config = dict(
    num_hidden_layers=9,
    hidden_size=768,
    num_attention_heads=12,
    num_key_value_heads=12,
    head_dim=64,
    intermediate_size=6144,
    vocab_size=32768,
    hidden_act='tanh_gelu',
    norm='layernorm',
    norm_place='pre',
    norm_eps=1e-06,
    positions='rope',
    rope_theta=10000.0,
    rope_fraction=0.5,
    qk_norm=False,
    attn_scale=0.125,
    bias='none',
    tie_word_embeddings=False,
    parallel_block=True,
    init='uniform',
    init_std_qkv=0.0175,
    init_std_o=0.0217,
    init_std_up=0.025,
    init_std_down=0.025,
    optimizer='soap_variant',
    learning_rate=0.00836,
    weight_decay=0.0,
    lr_head=0.00609,
    warmup_steps=200,
    schedule='wsd',
    decay_fraction=1.0,
    decay_shape='linear',
    final_lr_fraction=0.05,
    batch_tokens=[131072, 262144, 393216],
    max_seq_len=1024,
    doc_mask=False,
    train_tokens=1051000000,
    max_steps=4288,
    dataset='wikipedia_en',
)
Each number is 500 + 25 x the weight over its row's rms, rounded and kept within 0 to 999. Layers, rows and columns count from 0. Numbers have three digits each. The size before them is the row's rms in percent of the matrix's.

# layer 2 MLP up, 6144x768, rms 0.025, rows 4268-4293, columns 512-639
110:535451492503516535480514559539514498501498469513470525456521509514484529471467496485495566508515464499547467502458507494538517509461529564493519515515486503505502475487522573523486481522500547518489524520519495514527516512468487518476489500457496517510533523497515480471501485503480516519449483494521481486493491505502484488452549511507478505445551529468458482537476531504567547474553
091:493458530529568504503501593478498545488510518518511433522460474459537516484503511488490520517460544485546468501477496474470512498465566501513441537478500481551514543535484516468559539545535440501469445496528481489489530493509511513525496526447494503526447501535524508489493508483485515517495456497524536510494481512511525518528492459515538449540547487475498492531535477556513498457503
087:509519481505517496529535477451492514434473495494473488533507486498556553523528522481480502520514489518437512480517509473482509475446495555507519527496450495452481513495504474530564492489526490496478499525523491512507509553472461455521543501467491488502496524522481489462494507489530525477544498467484516499486519468465500504434492497529488462455495500497462522489490483515511460480455
093:528504458485473478483509520564539481490458478502502511463506524499538512513485507496512459490504515509482517501525499498523536474493477510528527451528506464519493499481515495514512485504530518482466475509454460498509442500460539502542460473471511527553513525514490519488457459529452507527483489501511563544519529494490524510532495521466540498494453512492529512500498497509515472532511
093:445489510528482518494514484497479488533515512526483502495529550470466481465492523492510497505537460483517502522505487460529522483518474545469519450511526449511540461458554486525489494483495471503519481510475493530504465475491505484513478495518573469511503500530519466572520506525517519459516526538512502489577473482517465482485508452499465552534507500489512509490504544518500499488482
118:471533475503504502473459536503532562426507529495463486509513541489522549462506519518510458489530480475543486477508538526505534546487520513482484492495487430490482501511498522498510448488483464433462507480442534486496505504504491506488543508501503507544491502520453502485527521462483473496536524480505482466528502472509524502531456460489516427496502481511482524465489527466527482482477
089:479512477488499483502541498508511511510526506532468488495527504490491524513507492522537535458481507488506471507492476471477527505463539474518504489486574499497546483480500519492511520501489458490486460517510515501546516506538498504481499474506491520522497478524452494515516488458479457527528531522540539489484482547535481510521534474502533529543493476500460499479472494498527534481510
129:506508503483497455486526515472461500534498498508510474529516501547533518488505516537510477518502472475505459524472470477458487533472486503536459501491458543465497510499516518519507471486476502525486464422485500496499550472521464510489515513486461530498536483460489501487469530505507495512482516473446461507499505489492556498483529539532531511537513456508482454498535491478503522492485
113:505518487488497525490522478487486520466523538491551511516530500481477516518522508526498490518497501514476469523482506496495427494479486507534541510478465474490491478529445511518490463515507524491527480518492498499563482491484486506514476531492521440494472486462431463502498475509542529498502519489524524487528503544484552508497512485494501444513517470508506513480500506514542491536479
100:533504526482501517479462521505492505516535520517485542561530489480492519462500509495520486503457524462486520477447503512510575496511565497464553564495491470524504504487497461504557499506490536503481470491500511467571483476524518528476493488495463517516497482527518536491505533498495473519518506495524443497509460522556489498487491466469488550465540490526507501527520510516505474493492
105:498503477495490486466510512543564456589491500531510502544493483519481496507447533487485472499476503478520501505526495499528585499545496497551501491465505529514499519459537553502515485513515468488530461498486508475518540529513499506511449521499495510493518496551500500518454501459470529492486472517495512481464514539493491507495519508469553524527531503491502500519524543493506517543506
106:529484516457464493472528530558510522486552508464490528495486479498500495531519540500507501498494462476532483491453489506521502485513518492490474533467508518498439460503502496507513511508489487509482500502491538504499472521551480470474496510507484543529526503515528518529471454525505522527519501422482543469509504522496482519506543536505522515463495528469534519478460500508468490481520
104:513538484478544510484538487503533490466487468496527495553515526489509480540489507479503504450509519471488492477512520499512529496545505482483448501471528486490510520495478493500502463531520524461523453491477470525520492492507510502492526449474502504509546561544482491522486491525500509486495488515469513477491532490504497518480479491495533507533496521487471517476479526507472442540525
097:474508478528538520482507510519509473516471478451477539505520493510460502491527530493453506501495500459479493495508500486508499485460490487497492531500510497494522537481453506546526556458511484526514517529477495541494465487535521506511576510490504492467500482491487526509466458477504528523525520498495535472507525492496510464514508431531469539466508514488516496498514502511531510483520
093:497505523483508478527528453471477512501480479461460493525456516522525502482516483520469541497482521526552472522452488460533523529493492518485493529511446480500518522522525504490542498471449511516460489532480527474501453514506531486478519462473505475517513488506531544501501489465512507481509519513499516479523464489482515547516481514532504510484479531490527500497459506524547497503481
070:497525513478502481508514514490499519494459464523507496509502496495473487486474501503524527509487504512517532533547506534509493506464534521479489547510526477457525501500516532525521540483505434494482448513478488499503518498516538484512535548487474496505453491494470503464534505500445485488513515504487482476493468499533483544493515500517471538496526506516498569505489532463491462481486
102:504502510506555511538497482509529498486517531502474518492526536464513542500497501470499506544487506476549534486523512461476512494484519547506465526521572501478532522487471499545532484500532498515529524515486491472499525470493477455472501498501514508508480487484533517481523491478534479499543515539489472517504485500544547526508461541526523475492459520494559510507476542466497490495504
117:490484507491510481527501510508466496482465467456476470495487504446512475499489493488537549503484524551549451514527529532472482499510485485461512516505443452512537487509440512535470445500503511539522484497482482499477494521479484511518517456474493447491506494523522523534510434507484495553561481509534473462528470457497494533512496518506545537479561492471495495514493497505460488481458
151:538519496478524503531468515480558472523503485489512498488527492516493483563533507499446518491482484498507516495514496511469542509478506462471507479470501461438474477470492441511466488469513521479529457497499546507497473559527570515487503497504501475499493530519498483508490505480480472494531468500471493465498509454500477517476531498484479517477466505485525533514503473461486471484479
102:503508537507468477506549504520484473518525476522535467508478494494518489523459507471506491525516485494532482467500511468507490521507529468481465494496508514483514518494489503529522526491494505498525503485465542492493514492524500471490493478498471484525515462534501491490471497547493493498516502527523518485501546527487539498548520530473505531493515501532521550515489484434523526484484
123:504509496525502485483531485532498534523497517523503518522532476508548453491490499538517515504512499535498497515530549518517449497521510517500529507503468467510512489500532494509482472549523535520520516546463493505494546508494459481505491504506437515497522500508503479487506491560553472499495508470485529503529452463543511529511519514518511501502528462511506509502531504543542541476507
108:496500497460462470443542470477568483516488534520509499525568508482499561520494503530502489519524494519505513518487511498460481516551455507491522507495514520519504469523486532471468543433505502478507464526502501519488552531516501504494485510501503526471525508456485508499486499464539492464518516511490487493550514480521526524551513511544545514492461507525481470519459497462475467527522
102:475506540480532499459460513526473524517526483489508462503530515507530508525509489485480474485442461504501529471470517526451477491476523509466489504475481518523437515505476501511507483515516503516535485481505483457506457527464514469465534515491471512472508557491523526516529453502539561502486494487506537535525527511486532487516526498518484483506508528474473516506507494499462482510477
099:509507478475494482470461547543489472495482535528502532469502507518495531485505502522475502484502484505486477522505483495554500523533475478528529499475499497500479508481501508519503510478557456485547490545533547512496517522561519499527523494479516561502494476488489542512495499502540514481549466558489533505518490475543552494508494509512496518501509487550548503480489547469521526518504
073:507512469483446470470480499528482484478511533515533507488467471488506509516510488464525526501521505519491457492484481492511473522499541535511472486531489454528505537526468486484506458508525516534466447476528498511468493482498432496523504522488475523493496515498473508472465495487474559523507483483469501477441457510546519503503501533516517503525526488520500461540494489512460484479517
081:504516506524473528494500480529502470466460516518483462478489511481493520512489426459543503500489488496512510523467474499491505489535484487485478516499529502486538499475491497502478498497532518483502474523507475495528513495500504446475565508469504463485489467496480496470478526493460520510478493493518483486470491495521527498512523482476479538537517474507521486508537485506521500445473
# layer 2 MLP down (transposed), 6144x768, rms 0.025, rows 4268-4292, columns 512-639
089:464530489486503481509493444483493505493508550496542471546484499487514477527501493512522466486457539499478521499537508517468515479556504428530490485505527495520484510502482471487499494475493456481497477492499504492480471490536506482546506538547489499489484510496480501521483500520527469483519532508466529523514502513467500476538459504513509513534488481523547510477548480522470457510474
097:514517516514529520497508487482559499535522483523490527496540500495471476540516499517531488547518475549483502479499491505517474499566462481477510498535497511449469470491527487518463514508468521508466503509499514501474493466472521506435490463508501481455534478481473508506495514540532507486498484533488489524504498510474502472464509550498487515485477519527464505480471537501497561503451
109:476538505452488468507449446488550523502473468499474505496510488474549540528515519540516510456521484501490499492476510450532505540486511524491548498465467472470493504513532489523530472446509523489474506514512460446557530475477505474451549495517468508479484520481496459534485521513523499503505491516464529504514505553467492534479506504501489487497547491522493516458486509518529485523484
096:469490505453498517539500444458466495499508503480514518475521434511462497475449484547460452486499534534514491531516530533483459530494501517531490473499513467507518486458520525529495518503568526526531499475528491478512549526481470519454557510517513489478479493541511437523516531490514476437462505470481514500473477504484515538491487478480523497483543473443482462481495501472498499499491
110:499502513511495537469507469509489470499520502506456518475488465460508526529518497500486493534490462530475502499483556476529477504487503480487516488498465519515519516522517516533488438509508501500478510513495532523467483505544543533510490520490509505498466446494519507524507494494505512530514497456514524464526489496547530557477507497471478496493508529476511485500509506530494564506485
143:471509463545475483517502501517480536484523514487528490512510512503501465466512509478520535506469464491463486468533485474492503470496467477511503491487500445507501517490506490526504534488514510488512511517469501537519492514486545542491529510472481459455514492528486516477486506528502460520543523508508510462487533497512535485518502422509516509467512506477480479514458512479505536458508
102:510476502474530528524428505471494460507482480469461455533466512531536514472518521464476509489525542528502505516517520521515503508466493498498526462521491484486436515519436470491519485476502524488492566548493517509528480506458526498477509512491461488548466552463513489507490520491504455525495483471478468473501510479541535553504467520523496525482452532534518496496478426536504485493491
091:481498497529502572501472464520528511459506526488483535474500466461494482523529485482496551491497519505501546478522534528532494464521516500476555498502533469545490470503474482471472518506520491458504529562544487499525459525478523477526482490509527473503484523527520471499518466501469506496517489527543551470508519525537453494510467455478460521481491529500515555512477503514501469498501
090:506478505515489466519482521512524497537491432489456499509469487530544493494484505507503516484513495477521514501503481495500544513510530501475456503504539512484507517511569506469513533498483469513477520506512490486443503519501511501489517491516492555525524516522556539524534540471467482516503495529496477502479488466510459503506490508509512560490487510536495491534498489478466491464540
097:463498535504484468487528508474496488506511513471473467464496492494520489560430469524534548506552472509503472518516506453504486515488492507503476487503482557544523456489535560477469500522520476507505478540506549527476502536463463453541524517486519483480547552518458476514523478467509516458496495524504506524445529468477474483492531528500479486535499527500504498491480537512534500499489
091:515473542503515526532514498483460533433511532467480506502541516502543529493542497507517543491524526533498474492489502520482458527464515489453470483525483493503507499510466449495496485510494521521482536511518490509497486459546492483475547480512488499508476474478480525548494516531540474513531509465511492514532481484527498475501479510532472489487484497505498505461495485517480501480491
090:464522505545545513545465483472499465511458481538509480519491537515527498459492478535484506506505545505497511478534528469493482498519486490510535486537490473514524504483483496510500513503527531498529488497491481492524553489482515543514525487512512475496489500487479495477501547476513493509471497541502451514525497506509520459501468447509459474543533490544471506532541522510520501502494
136:471496465517509460507487534524514509497463543514492514520535490492487499504479548523519498473474502459496495480497553510532491473509486483495504511500518476539555489480514527499547503497512512459495505511507514469528491483518464451486482469487529530508481491485489485485517533485507472517565515492443545461543522503508477494520473491537461515458612502491497480516518517511467451498511
125:423515476492510527521465512467469512541487459464500517455510534482474507504543507491480488511432492464466519511522496494495501494502488503521500514460521484474490563461467501496507513521504566512486497505477520516504494502494508485531552494500512465507465460483489467520540487484481503526534553526474510544473509495512506472502482459533481523487489522492538532535500476497462510523506
115:506462515501480498575453518483541533497488511480487485501527495493507481538497469487494470518464511483497528509497534485490504528532483514503486520498534502454466520470468504518455510453495499514515483491477466549484476506484501493523458512542481522504474542493517534475508517473491484522521489458474505531532445475485488529443535496536490543493458453549486522527476499478540535485483
103:513531515451497507508543498485470505480468433500505508503533488492501494440486516502494511467508510476499500498521499528480501499484528482461476516518513460461526530512482535512506513486504452475469470497493474516501516512494508474536494568485480515520454467469466507457550501470438502461506516482501518473501474469522470520497510522543472522472530507498488582488498561449476492494468
092:493500493511475510457490514474501486504492464489523465493482474526475495521513500524494518478535510525474500498472493512532494495528467481480536482507453498526491476512523516486469515512483489494480467488528509530504478526515523550529483509499509480491514539506459489523487516558473518489459484490526502481489524498479448505477520470477473522530521492501433490507516462527478506505484
142:467508520479462496515459530522503483450517515494479504507488483522469524497524504506517514518481484495512519511486511508528509503468504514506478506519439519463453474490539466469486505490512479533496480520510464546481496472468522477473506484504503464483498524499487544481523468499523492496520501480527502475527488510466510503460514489500493498466535516518465558488536488516488561509518
092:450465503532459479486531484515429514458477495484488484522473486460509495434479477480532455506511495513482491467477522466536442473503473539525483508518498538560517521537491517485533517521463486518456533488494459499486520462485452478506486492500500507509481472471530535494503480510517512513479524496518485547480469530504519463512460504505517495511517483510456447474478529524510525521514
099:504465531482538490482471515487519509475464510487529560490494498504452485487501476495491442513497501505505513515544469520473480488510462525506538484524519485516517509492506472492518481534501526496461543507511451486482480489526506553462499499445518516529448519457539532525474475494476468518490453497538483479521459470527484544475480527507541474502496462494472453509521501521486475498479
094:513512520468526527524466529504506492450522479485503481530451542475452561491528479483484482499507510483522491523450446485503522502486500469489461506488511554496500519516454489489513516448474475524479471474538509491483448494519523504501514502479534480491498495509476513530489485453444543512522511537532467512473565553472498473470486509498494505493469561478476501509458507483452479511524
088:462502500525534515538447547511452496469490475488486499472469502500523447484508486473510498482474489503500488503518493494539502496441535474480503507523504506474449539494498488530525470531458494497500546481523491486514449460487501504504527485514521505537480505537512516501506509515485504517492475488501510511434456524479494477458501491440470492505541476468534540498545532531496524472496
092:500479480518484515527523506476521490461456524481480543485449477501455489507491501514528482511564519511511462507501491443561524511539482491526510521534506508491545462475553520473518527513494483484472514544471499558483540480542485522536478523534508478526490464525464511479494549499451463506522488493495476484501471499520468496468457490525510537489480495509504495508482469507523513493517
088:461481502525491534549539462502515508500498494465487477521472504468487484508512486497544480532518527506516516439500505514474494479467510522462494508535469499481489491507500527513487494512429553522473508466474472505507521490457478502457471530533489442511511519502520494497497501496476462510452534453527481500481526536453460503511509520476507496491502517452456512525532489519480466484495
089:483520488434459497469495517463457520500448502504522539508514517438512519503506546512531535501507516503539509493506477498497470501494527483492517513461459494478478472492496514493529498487498505503491517544478481499508528497464524428481497530451490500540520492495520513533457480481515491498433489524465529525471514489470486450525468508515506489487539510493527479463525507506524509500508